{"d_mlp": 384, "rope_fraction": 0.25, "bias": "all", "lr": 0.00213, "grad_clip": 0.5, "seq_len": 512}
Each number is 128 + 32 x the weight over its row's rms, rounded and kept within 0 to 255. Layers, rows and columns count from 0. Numbers have three digits each. The size before them is the row's rms in percent of the matrix's.

# layer 7 attention output (transposed), 96x96, rms 0.0631, rows 77-95, columns 48-95
112:139123110167178165210098177047130145063107126105132153160075167125167161174122123153141114151125131120120111096160116060107092078127163095153132
112:141170074154128118233129142088112170103099112134173145193076127105131161120142170147124113144107108174168162164134149141150126091099141091142091
111:108033069078200121055115113112117145105129197141125171142103076094102150088160136174136147155133145087203087077121085104118157152111135111165088
098:121143081146131142238141141140088124130068077124113140169102109153130171123187123120094148092133115172134092113105122156101127121116129098136111
096:158152150117105121087157148123134115111149084109190123132103114108166126083098151121129157082141153154166097125086118118110146169090097097114087
092:102076090153189108166124126088115143119150146138099120087151076160113188120141119113110175173106110114144122107160085109072118137171087111207100
099:088117109111119120084081131141165090153086125110159169170170077147114080119122151144130164088145129139115154112148168105195123136102112094137177
109:072077140139168107142122159119105177102124178152108100125116068107119123101179141174119108129097100128172143063136145106120136040114129109182162
082:122122123125138173051109132132118090138079133136067150159138130116094146106167173136124117103115099127152110118130167143186102085140117096142143
094:084097166149174098090102170123097113143087204159165096153186145095111041093117134102116136112089125150141112113151115123179138076083106120133106
095:115147170143141166095071071093171142112142142125171138101137141092130144186094153137089098097139187118073143094165165113154116133101075128113159
071:075154108078165138132127160101104063142149148117125102227094102104143169143097178172134158168148139082169065164133136118138107084187140100176104
079:158161135136122155098150119105108128115088104164124106124101108108111157128160141185158107129107113209161129115110188131161144052151115074132077
086:103094096113158163094157067147179099126135089121078188101204184135120130098099171135127074099152158120110107159119110149134127120121135111081151
094:149156138167171120208121127111134101142177075096084169176157174129157181158114139162119069155109146119133100145090118076107128135126120167074098
082:146129196116180089175140094142099191106147112130158117126110122111159082155111102168104105175117166146142133128097130090118138062112127089076165
080:179156077153113181129121123117119090144156108103101158140064127148134116143142188122119074133146132128134065101065153095128133179122136145114131
093:056105089158175121097146096074161135089184143173131155112222115089051110136082166151150138113091187120144102124107099055123095114098097130143087
096:144130035139205167153135157097099151118127135102089129110029159096170190140127123120110108110119144124178099106110074095054076113153161096169127
# layer 7 attention value, 96x96, rms 0.0723, rows 78-95, columns 48-95
108:122162070085155129190123151073163095069084102091118094126128137167125192123155153126110100115166176114094165093200146164124161130071116127129122
107:129174204131072093172133117085122107156066122178169110113120113159154184159118099084130133103170036155096154128148153113144113116189118148143116
100:138090107128156101127104111168142172128154151110069125044151106121157184121099140106168108107170120104137178092181194116136141142086145150118149
096:139153175086107138163170113146103119135080124150044147160116126148163176150145161110100164123199123090097181129186129183121140156125124163124172
087:102167110133137095148092133168126123156142150104149106104098137128151095131147120199162101127073057126123136081091139075160098153162169172118135
099:061095158141137127098126153090121145133127109123131130085165144141148163084148130078099147148196083077150129124150139165136115143093113030098118
101:120127067130112097121169083073155159123142144102157080086132131181150159098133078143138151111184058126127105144155160074162152124196133117142085
086:119151135147112106136163148108127143152157081146193107126136146130141085163103065125145093146165124088139154128125155138113146220129117147213123
092:075158093104075116086142143078164115141172101130135110067093138208111153155119113125132147164183111123128201130118129165169175112165098173103066
099:107153074102107214066126140101104132146130114136118155136096142154166177089144117106135159173124085164125155149090119136124140132030166081131125
080:123169106097096194195125171102122096090096120139152156107136147120114074064179146105147089130147088089103168107131146129085153128138113184146142
086:129128154135080143207157173117129147103090093092114140130153125138170113147164120115131146134188168047092159160157168191128112133186173185122134
088:145106193105079151103082136114090119142098129191137176165101109106113190108138096121129149159112090141169126114186144230116121105148160131146096
091:143113154115161160105103153116114111094111168093134146091147142128136144145140134128161118163189171140115100152139149113096201139074164137132079
085:127122113171068152158146159147147132152112138148089101062129096133143136105151134090186161125154138101145091129094139106168214054132146143158097
084:110158134126142152099128122098097087167112136096116160134177167120109161135115052061138104085146099104119150107153147142132143183085120079146146
093:150095122107088089114111160080147048183087103151122129132091122185129187113154082100159119112190090116146129109134132163140179128155154150104096
091:129164124045127111097136085074141141081083145150155115151131116082157128125130139117158114111165135108138176071137141101087147135150123140065140
# layer 7 MLP up, 384x96, rms 0.12, rows 0-122, columns 48-95
091:171100148124131080149135162121162144089149098090114097094142141115115102183121150119120156080140118065135099170152117135122086170071104196095156
107:130127130108116097138093126174168180193108192130112095130148167136133114189155182144146148132148151156122133083123095181121076122165131162144142
086:133159077078078070081171193161122087185124187172158138093110168134163122122155103075123102200131101082162120158148128101131150149137106145075187
107:095161093171174071044066118161161055107171164128081102165127148158154108135110110080155155121127103120154186164091096132105111126102176094146131
101:092134129105125123142115197127161126157105141109168086049082158162177159119095178108154138085192075115091151111177119141137161150110105109123109
099:082145160133163148074125131083148074133209133141157088162129123181151133146135114087147130135098152117157136131066150150116113119106190044164122
092:120191189117146100118134130135174119102156231107134097119155143163126115116129130148171127132163124089101166119080157122103134149123146134188143
104:099106084160123114157169123108147191130116128148150115096127143200207159154150105089114114155139095130116143137115077157129175165092152095129160
096:113093081107098088140090146082161101114131127095106113170147161127097112154088167103102144084132113079131141111178132111141133127092115151210110
086:116166067184141134154140109178118090154106128154140134137157147107148060196136146127087105135136128154180073131102110125109103152178100120119198
103:180157094115115128125111143125158068148147129152132103128117148104153129187129166060108138127093158134150124147115118120108149109091176190177107
098:077145140095157134089143150081143115186117199125134158096140149194099135092121150123139088162127134146166141135144115118136126102089128139112122
096:165151134184154085105128132159139118112090115139117073135076117156161158139166079124159114111143113124113120134111117096133138209159103136188159
107:128142174151084115110095138064130105126176111115139075163083125093136109146117118073158098104201154125114142109131152182107113147079124157197117
072:125146094145115160040130091143144093167129197100115143145135164115094093127147126140108104126082161113145114150152111167103123162091181153172175
106:133130097170067116182132156119122148130090107125155151179089155153072085108177116105137123098074202158119119093100147152098182192104185141119114
095:149092114110124068095144190116138107152095137136114199088144162120137116146159179070125171129216089175120128144164153139098124132149141168134192
109:145135125190114184131109187074156138091081136105132169147128151204163160149126110115156156121184132117139104198103120087115181147135126114130136
113:082146100171135131143101138112152102157161138113047113129140092154173080136121135084106100090078117123196113199148102115148098126081131134126120
110:063111137092108116055151142155151109156157202128124073115173128159130114101171097118134157132105116128189145191141074183126091091159184127138152
103:146144190126142152136098165076121069097085164142078148075107136154167082106143119138128157141125139112156110228130100103079070113163151123156134
109:122151127106085133144140083136143102124135143106080120052107126125113089119152046153112137112064095087173132101117104106103128123127170137119210
103:123170182166182112095103166133160047088101110103133131129145174195110077105140161100128137116180180115132092146101176099098097133140134111110109
084:157126093082100084116131178107118130095173122124031130070121143113169135186119098124090200063127127160145095155157138117109142116155167158141107
099:120198180119152152086120160125205096193091082138141119088115136119168101160120161147146108086148223086131149140115114152146128112137167061172138
103:145156156141162169103131137170143137095142161058101116100081176176081127133126141139185122126166139176116101118110116109122179098137079077159157
106:081132138124122131091074147152135067166156153119073148058099118103124166118153147101139124103119176162162140159109092111111088121134149157176128
095:113125117105124171128116117074171165144142122091085176094149139215089156179168153110144140095146140134141165165167096106098172151076124118148152
106:128102097156129129196123111104141095145132161070108112154180123146151027129123176118161140203092097099141149155130083121084116111120155110139175
088:160122176155141151120069145124127105101141134136146143103127123187113188157153147139168095118162176166102080140124078154066118137097152065150120
096:167123078120178128163055086091132118155141122129105128129138153156148159109124145141097155159117096202114104143120106203131138136070203123128094
094:110071145125131090102113165157154107165106114135146130143119131129188133124176096088094130092189140128182098122060103128097138198153096155080162
105:150166139190100130089093149141114121076068109120102173074094116132181136124147131069176124048145153166146097168153135069091192172116131145117149
094:164164119134143111111110092053115089131148133076109076137092162129143029135113139116162120163083179137115163195189131171089181124109145160173128
108:091098095103066110132122174062162142113191116139153115064124122173109159197131196141097111101082176131141119150126127176084148134092157145182140
087:135074123146135122106140073146174064144103176099092108148161101103166091163109098103159147092173134107193071136105115161124118169101133145105149
107:158172178119133149052131189094137107135126167112126106129150150184178140127146150084155163133136152122127133137118172172110131144083128096082121
090:151120096111118124178051129143176140133137144086111080114161149125113140155131086092125134103125143159182153098133115158110164167155098167094143
106:086108104137145182068165160095141152118190178168108181073112145180146172198170171114176144120103118214135084114141044133137157142158116129146136
106:139161164110152170107105148139114141070108166117074158046101141217139157114124135151194155128179131221125095119176100093060170103134102105161156
107:128135146171103158057106175180127080100131141079155126148036142137143112136150096114144121138137136103155170176129108115106125181162092089142150
088:097106164151145144111106155114145129076064114089171149138123149156168195161116184152138097111152180097150139133031115170135120102157149086155159
101:196104109153086142107128142082112053164176113082116161166080119095105117185162163087171141120137142124135120152187097161139114116120201099110128
107:163078137117162121147053104157186119154156149147159145147139152115148118161166166097136159107145108163133111162182103158084089152101164097162183
106:100113154138135108117119099126131146120125086121128146166129126172175144159142111101173068131135170143218099104180112164109191160170134157108135
089:056110079179162166079108144121138118156094150106091177148136089181074086133107154132147103126142170146146079128086143143122126118144175158142135
101:180155116098146155125095149101145137113083130146102107133125158129159084093120128091185093123170165156113114161151114101112101142118156153096100
112:090144185137133137148149176073151122158207146118106073102108127158137132142124123094073155095100119147134134146085129104094138131157152085147120
097:166087138112167166168077175165148126101161102135132131137078175191137108095139091113126162138118175179178113133153115129101131144098130184081106
096:085111161114109150134054137103170097148116121124109118121103156085106137163133145069136154097150172132126205091087130184094170198122163118117093
098:170177098142155110114128180114146084193101131064088118064121132193147056087126146119131132159100123107140094084154125107128102105122169193183119
098:156125191114108138077109146081137059080089153156132125157168146140122163113218110091155131110099119144172147162086069111089149148074178067135144
084:117123134118115112091145095104186123193092158158109152106123185153081060143129117114091123117142170146168083100144127144066123151100126153082172
118:179149190107157092100128132077164110153143173059088130089138136157105104115166145123139141139175122144143074150204144089086128093063125143139172
106:122090173160077090142165142127179150147146193143085110112115129166133147128137161130144172140132118137181060162113092179124093136118157086112143
101:170111167139099098076082055083160080159134141186084130165102158223160104139167117134130136111115132120162087133126091168086124169135128073140130
092:106136093124163103120177089086139106127167163143118120083124126142098125191192077129059151109142107152164085209022117119127143197118091101114135
098:190133106095151131090077102092138123134147127135050149117106120199149127119125117135121127099169105184166111127145159118100096135113144154168128
107:172150145116141120127085133071137090098129099126167098173136140160145098071127108088123117160132177114096141146159139131129094129080172099199113
099:102133153135168139111157101125111178094150111179088079128108149192140130116164091144094077108144096144104125126185108133131129159142112120168136
102:182094171150132155121105165112183106157146131136133128171171157104124134111121056118132127106126146092118162131079104103111124149136198121164169
088:127152147127110108161176107117177137151129167137090124152069149120125069143108119108090161167076129117108125193081084146091132180073135100103200
088:153160163115098093172064166092117142119153144141067124121168163176131099148178098103158163128134122091086084157124100126128101177144060110163153
086:094147096191117138131191098113134091166115165157193178112122146099132117166133104189109116115069161160157148153107113145109179126125115070151178
097:124133158209128153084151117144125101116110148085193168143157183146050084120107061122124127188113197071131133102140112140073122152091100083146237
100:144140112142122133110082151177126126111111091103133149144079144175108134130133127138080122114151176119127101117141107057082123115106095081074186
111:103078117134118130073112193143126051188146129141114117152121181168129190135123199145109118112073140186133166120131103160088151157113152086140129
106:148093102153101133156181117139114128125079185145086101066118142112201085174125135115089131078141159100139128185123115184114113159140146193100115
103:162082100092140111102096170167157126124111065115124153173016142121163126139099079126163143117166157177162154212152140149106120158141130195111152
105:124137162141195111096120104103121100163165163071132110169156146174105091111152107119098127144070143113164086100174086110148186114067204159158170
099:202128150191184136089091139147183126107095129103088106129160108132139146128123156079212077164158112154133094174158108146113121137130128143198137
097:097130130098137168090128124105135079138135175124161106110148161171073127138167173112115125138067158137168116141096125128115125113089124119183156
104:070134169134141135164119146128140095074107185135131143103116132188159136098124080124184121109075201094165113128118090163119123150131178106114097
110:093115159125131171090090125087106097199149165132077093137092157119180110109119138098166134119121099150126142194127134158119179135106138063135126
107:059123126167183187157094191113133114128111156104129065098141142188208140140124086080172099092100129179117118147092104106100202134123135114158128
097:146102091083141092086153161140187111147153127120123123109030135124217070091139066091141164138097080136136160214134140112114108111082111137162105
106:160187128169179124101095110060120092125130146104060101146123154175146175078101114140148162102127146137153068205158127174093126154032169125120133
113:111155104133082143134079120077125141125137139104072108121105122108135117114171136112139178139109141095170090189076098181133099119156171126202160
098:137133125134126154167086121154106107148101154120043131107094123106157065143099091118137160164201124142154055155136105229059031179141148144140160
108:130104217146148074142202107152114106124133183067147145104156147095118086130146154119077127151134133121157105130134155143120090178111144152118156
101:073146082151096150100148126100142070135106133077103093169145136099128117114119136110172094152106137101147175173135084134114210154139172128138157
109:070080145102150102125155152126151119180179118147095068115100134157157139069111129119202092191132179182137121148156099126121180139074167143154120
110:123171107121073165104063180131144111138152164124101147125112128130135145143148144138141134088173109195156072155136130171068094124148155139165104
100:162176097151178120053148147073157113160175143073120133117104118137123065128122174165135122144193145129097148161175120179133070098109187083093132
113:170164182194094104127075180094106126107121129120070144099129146144131113120141148109137149097162160159141126154080118129146172164134091142170171
089:129202135139122139096166159068165133134121118104129108191141132095157112160091172090072140147150108108112192126119145152118175156109108181131130
109:100089109140162135091083199099188101186099129139191128121102142119146131150142162149140139089121130136174218152123091097137099090178119125151119
100:096127125128067093146111154093103109095128095108135128076121132194146156138149074142169133160078099170090170123146079140123093102199131179180126
093:194157073139118100098094118174109069135180168097162156128086142113134035092135140089088148187104178073118161103143127137102124116094164131112170
112:164179091159163125126117083080173103111158190139093147113133149109196107160106109117158193149122148132111025151157143094108130081093086109148152
099:103113145145091115135099126119195176191086093137140136117069138133147167164132190135109141177151138129141172137123120194135057156170090164154121
086:166144171154067107171084103136127107232123122095092055160119141069127109134151165128124115156108097093097128138131123187087121124121118086169149
094:164135173165109104069077111135154131076186155133145090133100142103120124107206078095122171115173131144147142194165056192110108130149101136126154
091:102068106178127152064133116168160147135157135091162106176147119109131094163107128049087112125100128185215073116135155107128142106123131167089141
099:126108095127121067142082091126152105184175156124069118117133154114122188175092148107080138111087098167126175088125123121076128123068180152109123
102:074160150099171173118135067100136078187151133147159111173112171128130113138122145115076126146070140118159159164156080157116108104097225082128111
082:057211117119092164107136113127165158098135135135092143119141156097090053189125119186124121103199150176170115107138143169090141130141092170148112
097:110116206118146151130132103148157176180142154140065112069050121153222126098152065118117148091178143150139167176114108130097096151148086125147128
103:182113144130126137146112103101114153071146121104161088141056124084139120113140105079121156155180116136148078129174098210109128146092099168095131
105:153091148175154196126142089135129119083133135114108119129154094151150071119177132104118102160080133184155076200055120082126111159124188152115139
103:121078095121161159077099181065149105147140134141123121121091131126161141106152127117146140104144129120117169202109115144076172134134130086103133
104:100147113127053133110138121066147091156163182149121160091149158149134170144147177128190159042147116123166107138154114196119140106119193107168114
103:044161189103155123121129163065169102122113093081112131134131134185086160113108175124134095118072150156147128117127152131137095132183152144157175
106:132148176129086090154132104114143132114102130099143153120159154103148105188117190105133138106138122169090114099087156145113075152082106108192159
093:119133095140139128179154154046107136145156118056122082137154192174118052152122113082094104094104152077098090135110115121126110142094115137132128
113:097185157083081092114105149114161090143169129080084125139099153111162171123149136137126170123068105139142187126100119147143115105056154114157163
103:182091158128107107166121182103092065088138161131122118141112161118156132138108089115155121098149112102108215102116127156106099165123102126170130
091:098152217118135138169093161117104168106123123083123139105137168154126168157123167101089131121075180119134163142164074127109149073059159117135174
108:061120128158086124065132177112178163107135103125117122120069103183145176166105074134179126066126141110199116146147097124102144117114202148170126
099:102148130123146213096080117100183086122165213108117174047094130199184094142093116132095135089109155137141111124078115093081153093150137143156169
092:093206180131161161174070129149097095130126188116098140161089174143105180129142072132074108130116126143121142152112106125136161167131083081156159
098:171123129100081121116109112077134135153115183093117143091105171077150099103096159117133182128198148136092095132098160175119143138078120178168131
096:122129164158155193075099141132157120105129123131166021155141125113094180182114151122146111142190131137129129159106114157120091124139104079139085
097:079171076135086134130119072083160122091115094128120122153103137184140140111117143151175093129113141173167110165108133097088149126108140101187136
094:131175132187159117143078064126145077133164196069080139187142105102117118123106141114138171136105184067177082142105097149095149136062199108123180
093:103145123163114166127067146141139075177184149092156101161177136150103152196132128110116115143080101208136152152136101151131126126080172091105149
098:107122122131090098137143094107141102117102124136151122108135197117125117207117132135102106119080126179097126095180106153118120126126103198118110
097:117148137110131116122098097143140097115145177106092133094113120177077078134130167145152129132176119164100164138236127143131080119103170123116111
107:081172176087159156138081157135144147134125128128091137040104181211118102118112106130128125162142179126151132118121174130078101114149155130169149
092:054166180105107079156142134111133159138066121129098146068119168154125199217130139123133105111128157132130098118146123114122098128127117149129142
088:098092110132102101171171157113172128141067114170126193127090148117165166150140182121149166146083099171150095254166155097121141141164140090100154
103:165159083111089154104151183089152138153105151117087144064099160135180162168121092144132192113127102199128119123151160124139142111103094109167103
098:190115148175139102114113133163129097173142148118167149167109203141130089162094144156116115147064132134123133126107149175097079125084125160142171
# layer 7 MLP down (transposed), 384x96, rms 0.0954, rows 0-121, columns 48-95
087:140128121129099138066143084108105121128119154118062121137157105101158175092137172136090151139119124132112120127092141133129161124116099070160087
113:132138170152142118108097143113120082092179062089171132100115150196070180175036207106132140077166171143141149080078138102141126142097147113105160
090:146143180098190099118085088098084099149112108123199132153168041110155087120127179145170168126146137165123098080124130129152091137172153084089126
112:116156194214139152178091061105121087236169109135156111113096094137154098130083122137140104122097099143097084140147136168126149109109179183110107
094:157127119168066113090140102161139108162070140131071097173183131076118163152095110182107129195158113170171116199141121161097147122177118132164177
095:114081141119182133126159109103156114100191103068175199154072118124089096107116159088111145130135118110103123134110115123141140154139143199108182
086:148132163174066127115103125109125174126058127098105168138125169101134199068099111161146130158094155137142146139096119125178161114107121165088159
094:113177163105184146098107163107120129102073105134146141152134143148141120125156253124183172126146108138155083160084155162126089140044137115131119
090:161131145136093144127071094114173107128057123215157136099163104152149153161144100191125106110144128152176106082054104061139105144093129129104098
098:096147190123092195108082181121048106145136154101112122114095126074153148101101123159187158111122097121102143113157179113099136075149131163139126
105:154115142117121156128119110137157134107139162096165126097124134160116141109086166145162109181103141142046107080183155126079141102132106117106135
097:119091154130112128136187065200136125125166132159040171101112122095103119090149055098151117125138212102130128128080107120075083132100113108118120
104:092133143160179103111130071171142138098115147146135108081101081134157099099065092140116064174147087121206132132060121091129163111155119095176133
101:156171160143107106174104167085053119138165152149057126139115068083110188126147121173099023156111149128144160148087099139156149142079109133118121
110:093153118165083127112154090113205133157102170072088098130139177126098151145144120110133148123115133116197088136157123168050105143109177104119181
116:200144114146144107121104134101082074168096105064104108158132159120181136155178146105095096122124143138119182138146144130166143118163136140140118
094:076131131105172118129131128196088196096150162113183102128088109135082165084159091203131123105065116124137104175100110142095152095138100091140116
099:132177132108186148139122132098073103150150125138112143116092105146126123135119128106173149102167129166141096148155111150152138193093124168122131
111:106111136135186135128150138079155127147135104145116171142131100199121131177161162147152157105066093165157076206108114098134125157098105110139113
103:129121126191087158139144190127127112102155090110136165124160081112147089148112184147122082075086118157193105109149166173136121116124157151181117
101:144132205129117090121124125107061101111101103124149173171102155146154172087148151065099182132091147192134124120051180073121179109124127176085113
107:162186133159135108111099168052163156109151132167157136088136129146088167174097145114116187105096167173109054086147120133066166142086124085106056
104:174145122115063205138132157069130136110092171088121097160172143118118174105141113137167146158151066137131114099139128116113114158153093127152157
084:130184190159153135185087130145156130120141147108155080096150117183081119121148093120222118133140128185116142093107131106149125080149064145107137
097:124133053126122130102156113097120169083121085129172109160118143097085134077151161112147166136162151089094153136050157171134178133090134141165104
117:159155103098158121113182115143117146131179150158111179088169093108111124095125163145133084089109150174123195105105112097049140106074157186065126
101:129099180106136084082122192136153144095073101119141145109101098147095159127167147118114145097204148098084182098100157126107143137141051099136132
090:066131112067162099114107106129115113102135109109126097117062147094122129112126184124123092171165140073088138108100182141161096058147095129108140
097:098121082149095140083163150173083093090078124126167154139146082036137161117200073151139175107109093112170156159099143141103145146108118151089063
089:127115116094103078144151069149101169162158128108123141129130110069121128051139110176103117145051148129130164162151137152177158074105106140119183
103:054116089119181168074124123091180161168132143187145118084042128126109134157076112167118099130081114117130093103142099145155139188130141172115144
094:118126110136136117071126152133172118131090136176110167124139108134113162154112169111196119119124123167124122190163110115109198157173103117164111
105:101108133110136093149136122128098133132136109130139198150172093089078128146145132127115084110114155067200143138100134154199161117081117128064158
098:123153106176125127094122111135123107151114123134150129195158122142097142046106081142118075139099061153156098147108105131116117152200081104125140
109:105122104083125146095109142129160125125161147115065171144133148086080125111093155136147029122105168152138167158150161120147112102145108129161113
082:149096119140123160143135160130151168083170103180162138148140161147096206106134126135136142140085145113114151120119122111085095093172158019111130
105:095130112141152134110158157170100068134143126148150191130091137107081187107122151116074195078146157104075141146156105164163133141097081112098097
091:088105103166148175095168137143090166143091177133167156125176087116139129120133146109179133129139170110120096102103158131126158113109115131128073
101:083151056103119124129123120136117117107111133127101134105175085116141125093111166079127153194110122195110144132131121174172182077164100112148163
098:153120131071106074101130081145150098167096090101126133102078071134151081074164120157170136109156202110133183032116112131109143099132147151184127
110:161168127112181168103108112128139116084125125123115088130112102126109129164129093098106095175176063159198090147111137105102091179097137186102146
093:130121129077119085186144132082135093128127131175126088160126116098113153121140058097148065095106113106149154141120150128163173140193129119113091
100:133092077133111184128121133169133091093094149165149129102115167135121158121135092097127121169077121085121145060163082123088131061196125146087112
107:140149106070127189108122103184133189113116098145146135151124053168101124099187103125108118099135180133126144143091098114148097145111171107179131
106:136107117125169125107148067137139149154085119148148123107137114152151124200136087152174061141121157098081086118061122147151133118100133094116117
084:115122125122099100167154123158094133095103045172137065143123151133132181157170105134126103143052084127152124155147150101194146116143148095110077
102:176147100160092168128162147069129176159149099182053165156123109058190089177104091098141121126144161181128160151124151111128171102136178122120050
101:126102129127158131107135123182137100118180124132099188116134044091123136062156149138157116127162168119117093168065143143178131145083174132161171
107:132092131205070115133157120107186108089115110101115152101150053112107145138127184118136096190175095139138091141141088130149166117103131127104118
092:143124150128148165132171104093153150144086174110148137124113061168180138162121126083141158152078111169136068167157126084122075116118111099173125
099:163100121113138173120117135094134122120090190110164149160170147137107155125122169134148123103148062175123140105095132115138125174137111126120140
102:088150176137100162135131092131138125097153105144098132080133135083220180088112145139126140118123154158172178125160085147097107042194174135118135
113:107158109177097075117121110088165142146116136088108102123073185128110109116136094137150115110123156084187080112124135143078112133113105134143165
119:095129140131162125097140124141076119138179182156195131144117101205093136141104057098129103097116192097079133145133090179101075173116158114132073
109:122150132122133165160103156147151158166135101094145089086116114193123095110115125114100089172086058129097086114137144097100080151164067120162113
104:128131125072130125123152082118155098102149085136139135195097093117124150155132112167105104151122185136160143108126117156154178102116168095140116
089:129099178087101126125125203133105067167056089133127168107119083119125167093114115152125115159102125132162182109230137134104084129124123141154078
110:106147114167097172094124136155142161123127150191160149088113105139048144193104123092144129130065158135174140165097101164117121136112119106086084
109:188161158130106133149144157093135151112094052108181067113117110161151138112174066115107171075099097107159130116155141111140155138127163122124166
084:183122112135130153165160082089109136157182134159141134100186139125107120092094133103168230077158115136081076135124104127153177155163122108082086
108:112077095133117124131136115120132150105106195196139164090078118107058089178187146175126139131197089107093164125115124068133092130148152112105135
086:155096134137159158149151156116162104108079142156186110098165076131111119139182150161168147090141163094140124158106147121161156131083086150195104
073:163131136132111091131086164127140121099144064150091151107153135164191101116139095105145121119139131151089099162122087099168147152100116155148115
086:138161132136111151116173111137089145166181145128064095155167099138173079092114115148135130097161096138096094078147169136171120126095150177106108
098:149147152112136095143145114136125163148171083119090117114116109078176163118087211142136150098097086185107108128127140095144163143088170114113098
092:085120089113104146070186187145157118102090127119141155093106093093132120112124100117122119116134159179119124167110144106140116079095116169186103
123:112107096147106134141127074122132113159148198150080148166142151143167153118145067115122088082137197194119097143147166132151126089119103080151192
111:116109149160121138097114109114118205148153085108151145125107102095102143087144159170140182159178107120106064157103146127116158154109163127100125
101:148167163123190136092125095137119185165169165130123100047137091151102069130155116108121076094075103124084185161171116164118060100065143109107094
098:135092149140199170077140030110149119166139128112083143135149103144096099075066106125143101146138133217123155137204119153144151142129142136100157
102:104162142131182140068161130092085148152112096140126152133095130093153149107116158137123115108157164134101083160078190117149128079117157108115116
090:160176089144090069132147076123119127152100085156143185108174144067161108169156099169104175101111123142123156129138123151139148108130138126107148
105:099171120170142128165129140090164103151184109165161175140097103131126176117117164140186122104083068148067117146112130126156086120120092112114096
104:087170153156133117168138113159138149153161131183114175142094149099125110160079099121120111152153118119079098131138128107130144157106111093114043
103:138154050106058140155110110125169124147156140134126132192170118135113126150192151150163140154134103096133106125094107172128141165126042108163051
099:142152084117108131104126070168144139132185146129140043091118167094149119126119125135150098161180105144053128110148122128130158164081111065108081
116:095144111138161134084099162087136146153128122075199163106096098150059176126070081171112187124093147122173129177115126150142137101094075180143098
110:078170105147148178183128106085132146193124129154173123196070126103136089088170177125130072126124099144092086159126153128108139140129137144144129
099:139121116090128142061142149121129125160104160096147137170152107128074176134172105087133127092108124116099174209150160103120167043100096169111119
105:126144093208155134142087120129164155149096079190131120138100141181116190179114112129180131138105130085148081128119109102127138142111126126139118
105:116184078129142136119072106146161140161106119110106072173138111130139167113086131130102079147090149139107150033095131093135148108141188193126105
117:118122089131119112112111083157152157140144139130111131125161089231153146069106121126159073120114142109071160086160132162120106144138139096179136
117:127163145112133145133125119142136127162128142166091134087113133086223171121066067157128107106148097145128113125135118118100169127132100068145102
101:073096173160165122121163092071141146155149179188132173154174130147114128100140111162159097122099051091119075091156087118153157092120099157145116
105:176171142146124112136104168098046112096121134128104177147133142139118134158160123109113073102137109134100113112086133184209162168138116139157123
087:079134131075060082136086117143108158147098121148152161092124114140077142157141096175159155140084205170137150130137152117124199108106072153111052
109:101089135173186152086162164081148061129137122176159137146069076086174108128131147109072086099169098123191071075114156169135115180124198106142099
085:113146149109123112132197123154152090158138182160133159127136114084123125166119093199125112098156131133146087028091096144094141103039124134096140
099:126138121169119182159116127146154163077112139159099103104112110111083121205143105125200119108114107147124047112106148106116166206147160120127099
106:076139176141169121130144151197109118129177162174101181124034149105108103143130128132102131122116135104084200117130148115097149133138142088128101
101:100141150138127162119195136118100119109155178187108141067093133103109125156179182081077168126119122102066131087078146077156156163136189109092097
090:119088124135140086102197090111143074113140116185097150143079121084092178157096142170150122075128135114148115204113152127126117178108145139116144
096:162133101150134115188140110130106130095063092081127180116171114138141179120104134136106108105138152202123094105052137078130157143069176117184168
094:121151204104145106173131147072131123110116138136130094066168104172116154093142142136158148175126116107093178144158125113097129096094121093128135
093:159147213104092166126114141087114164100079143150181159152109101115134106147200154125123121133208136162156072172102111099125101178118094123132134
108:147134129128164069090184135090168164074155215101104159132135134133125144134113111106185109100108127125129135158079094134113080129120094092137156
082:092077157114154105139120121110141137187119156111175123087113031124152143104079158100190144137095154100119091183137119153120122131132161145120137
088:156170137139186138155138148047116125119141117151132095133112084118133096156090080174114168112020093161129153166101070176139107099081141069131125
099:144096086105121145161129138144129109134156107118058106129140100137178116217099134115118103142197197150196101106070115111123145102105211132111142
107:115094139131175114073155160161112186172119168160144163137097132099086099160105116182117148140140160100127048073143102148145069088103139123153162
101:121113168179156095090194150123141162127112121154130106134105116117185119191157078161134067090125148153111100132115106124161139089140128025112158
105:064145071094141098153104111167119110132070139114174130116199109092117114141119165168146086120131111102133136060116154132097126143108106112185122
099:105189136094104123137101155166100138102099135154127141079089177065132121194123092088098101130146125123118119060148172132119135124138074154172086
108:140183071115151123108121077117142176126101119157147090089170130164128159056114096099184101168174110147153101150154118125115158138106111133141140
095:145143135121093157123124126201136168104103211125179129067096104108082115108151122193147117155140094148187172164115086122185130114156134119131143
117:120106112122072122139105085123111141149128137115121123173131032090146109130095075165142101088154144117127103095099159162121177102120137112142125
107:117119129126140125150108179113097156094121168120115127117151130163106100094150147096155102096149146154113117163149125196124129106123141181091109
099:102107148082122111139170138109134127124133134145133146131091132080156079078098115140108072149144088117135107188108119134103148093142075157102131
111:143179120141117157120098134082115133095054055131097130139151131085097134127173147081101170166143113144123141138099155113217144164156178116194084
090:104134177162143073105044179120137145155184124078104162121149103157190113144121166129090168099139114131137091174148126164083127148090198096151086
081:174078066115080104089141134072153155075151078114123109132094151117131101113113142098138090112130149089153139162145146176133148160133093136127140
099:086143151157096162157134148186130135122132099196134159082110164086154083140187090104070136123127153099146172101135130145067131160154142152120151
089:148128163164117158126181100161146084115094104110159139152163167141128114120124114082195156122107128117107052089119206068126100154089129113070149
089:204066109100153135133143111167109149089119093089155130132142139098100131132159117161070170147130161220119101169087139125176098133166067113092154
087:105114120125074144120181132144128146136095112141100183122087095124135138139138081125134174078143149125144121080113142182172148161104202115188107
088:128134149065094146129114116172157164110161160119153108146127131102179132114155193106139083087185170099175138174099140162113109102103137178152168
096:119137138095185150148120162102156159149143167136104133131121062216172138085123106125175106099104090067137093153104121138125115086118152107197117
104:170136099111098114214161050143155140103144127149123171142159185122145201122156121113083150095099097120128124097156109081136144132112151075128122
109:129142099036125100128159105150104092110192113128123142120073102092056107135142089142133125119116127107143136078090139169137076152092142180127076
093:129152102179090118091116121083088108134106122135133108160163125106160150053087141131086147084103100141095195165155186154065185102112137124129150
085:175179147126135191182143104116101152138126159190105105091120145113104151042185115120139132078117154090092124147120109141104136144097116105152063
106:168145092132148126131142142118136117088137107146097126143152071084139130158154163185173111145143059163167118169097151129149150093149124071157123